Each number is 128 + 32 x the weight over the matrix's rms, rounded and kept within 0 to 255. Layers, rows and columns count from 0. Numbers have three digits each.

# down: layer 2 MLP down (transposed), 1536x448, rms 0.114, rows 423-445, columns 0-55
# up: layer 2 MLP up, 1536x448, rms 0.209, rows 424-445, columns 0-55
down423:069072108140125140163089062107127124066165145145114083101094117090127137125174188179089112151129164086139099121073092071143129165114159136166158153077151156117055150151
up424:094076160091177118128125054123174124076141148193090116089168053170074153174069129120147090129058151131151119145108136134131174079076138101146140109151138091138151138115
down424:155144144142154113087094133170115157091092164156109151166083135131109110090076082148113184133114100107129121112152162191095069131127103141134101156196142133122114147111
up425:129194134172101133154107147088152116142086132074071148140195115131153130111103165059144172161097092176131132099222083158130129165105125138117166122159085122114082101118
down425:217125132069152107131129136145152078096167113157137146122095111119041133137118161186139110161137149090146131140170129133064091123147091110108164138155152078157055153137
up426:119114141140144189181099132108181123081130112132116105115125126103156079121099144184166114172124149204155204185104143112124135088181091087088134091164182186108101172116
down426:113153122167174159164137162123132132148093115118109179093154131128162187121039136178085171068155115144130091163152160174108211117157141093082100138125109123070185136125
up427:114120110085166149113131077098051085165155138160138115091122125138117124168122121123064114121149140124144139109122213134100124129065120113066152116141179047104170166139
down427:146120147133134128140112152130166132077119132083120125063119145119135099055145081147146148111095146116085155171158094184081119114150070108072127168119088178124134166119
up428:154095180129123151205166174192100108149100122139117132158128136132078142111120144121109162162124106088093173092156101132134126137134145127119122115174166126144107053114
down428:173119183176168081082124166099144110125098114056198105119118117144128090135170131132095099153094084144057146152126107154137207184123147099180125166129166067090157122092
up429:129114103172111175121092151072120105147146130080156105193134217063073128138124116160167142140140161194148087167109175128156119110099116114082176130144145061092150089104
down429:169132081138086159159124161165153131120090121145118146181170072165107200122134127062108161134142114119124118142158199137092172164121067166186115149115139163115126127114
up430:195157097135140157151167177065126096119119100103165121138105138123177086109154164126068135088104134137135100082119121129161196214121119106158148115140102059144148113204
down430:128162176095109157152138131120137122140133147157093135099139200133133128112148108105090141163034166103140157085134131090093119128162144170104109179064141070122117120110
up431:165086130136142168046129190162119147134115134211057111147104158094111080145084083158095148097092160085146205178117162126115136154099140099161098119118212078106172097159
down431:131088107073140183126173180128076121111108164150154115149095124110108065148128139110130106140135094130156187196113157178097131137153135162095148144134077075157133141102
up432:133125126093156135140130123083124195108119099115147117079138111192153056074085167131100106167086163115147086109149160110100116147156086066121148155069145117131103167179
down432:107138117116146151087124166215107183179089112084155136088089132166126158115065154136070139129148072157128141136168122117153141136126136080132114153134096093155158105125
up433:137169114141122128126124120173121099066114102082109058193117131144184125098132070117138091161153133118133121081144117210084085152101166099098092167040128162107143143181
down433:107145121134146141149097169155102142148118155144097110083124062116170152144137129123146123159169113092165093154175160102077096093131169148102150098147124074152155146080
up434:153145168143161110143105149074116143183117109158103115130118135149125111092131206102145100158110141145127110093142145164133161105169174135130092098098146120056091136105
down434:116143151143148087126134142126145192181161142154127171070187100079139134106114176087173123142123063106127161157086149110163116110144177078124122123193167129156094108105
up435:108101088108114151174117139142108163108122125141112107176088131159126110142159109101144136097097098148076192122153175181070124102131141093090148098083108099188117142093
down435:112113110094123126131108145141115120163129125147166169204113047074112151124095155130137082131165103071134169141121078144075183136173143118146125121158112102112128111103
up436:110152134134082109159138083079125128094102136182144110157171121069162126119136179041191099121182124100091130169113146182074100107151152152130164092090095136123116120121
down436:127119126104175079083109131158133138158106150114122111171126154149114141101172103135177162123104141172090133097171112129125120087075107137145136122135147139137132130110
up437:180140163074169167177140106115134159098105046108169117135082091180140121131098141089190183065096131145045126160087100112148222141084076073135121098144147154086119108102
down437:112088123165189159132114121097111161126144126168152126170130167130109094108122077131178124101134121083097079106168116144114155055113153117142091057081118136150109183088
up438:134098112112137182127139114192156156184127160104095101085141112139164149108165116137113147131133116148082097112137123078109124113156113140152138153102203149075177139145
down438:137118162135129119075106122125179118065088138143096148136102108126127161205104124103138130087156149164075130085126146147097142097169054119108078155106169150156205090086
up439:108134174117135138176128126114088175126102144157096101173125146091040135167118164182168073065165222100151116085090129123116055149122125132159094137173132114165129117093
down439:141110077063167136143132167143119105112074149119171150097084161091094215137120089120182114065157115167132107106105185090106129156149107076156158148139139090156096107118
up440:141128108090099196128091171113121111152123103141161138165182173158136119177107073084072134144129112162110131086145135109177206203152172107134198086156137125093152143118
down440:124146143178089133125154142154136114164087139099188083117092150119126092146097159151110152140071194180129204181110158158119138127103112115096183158124100102117138137146
up441:102082116101103107109117092106127219085067082111160135132074187123124155108133108124086118080154116057103145092109116118104157117051139172124115090157171168092163129080
down441:113123138089127106055131106145145100114067123166104138131107101141127120127096151152110101087173170103136090126101101128186175159160076125089179160142123136143110063093
up442:157142143126111107208158104160079176109083145128150104136113072121092092136098138118101184121125104018108105120114134171131178139157168141097077161154129140196029166089
down442:172160167136155139143173103150088116145062132139122103089141106159146138151092106092166156057144146160144099163145106134176084102143128119163079088230154142099089088108
up443:102103064096151102123114141164112166149164145168090035126111147136135134136075122109122119132156104134146127154150100113167074120118156111151120043113098099136114144163
down443:170123082062124224099161171117127153084115145148176066087115113150111083157147112125128168194143158196152096111157155136125118125119116073095056136174164147143170055149
up444:133087150102126134181134126136076101134173122143093100091111146130149103167111161185133092117167134096152138092129126099125172174162103153126114136114125124133144157126
down444:118140115078151110106093131081113171172102118135129099112107086108111137099141117092135125140089137133141169138095129144119136120116158116140135111134164161114084150131
up445:150097057122078098150138115115147151141135089118107155101115169095133114134099096115145114175110103137133146128185160136078125115156081156116129108134141146091144125112
down445:123098138143129089197117127072176065080118121073150165151087172126164067110152112152134070142192093151171122141161101063152163169172155094138089180155113121188187123139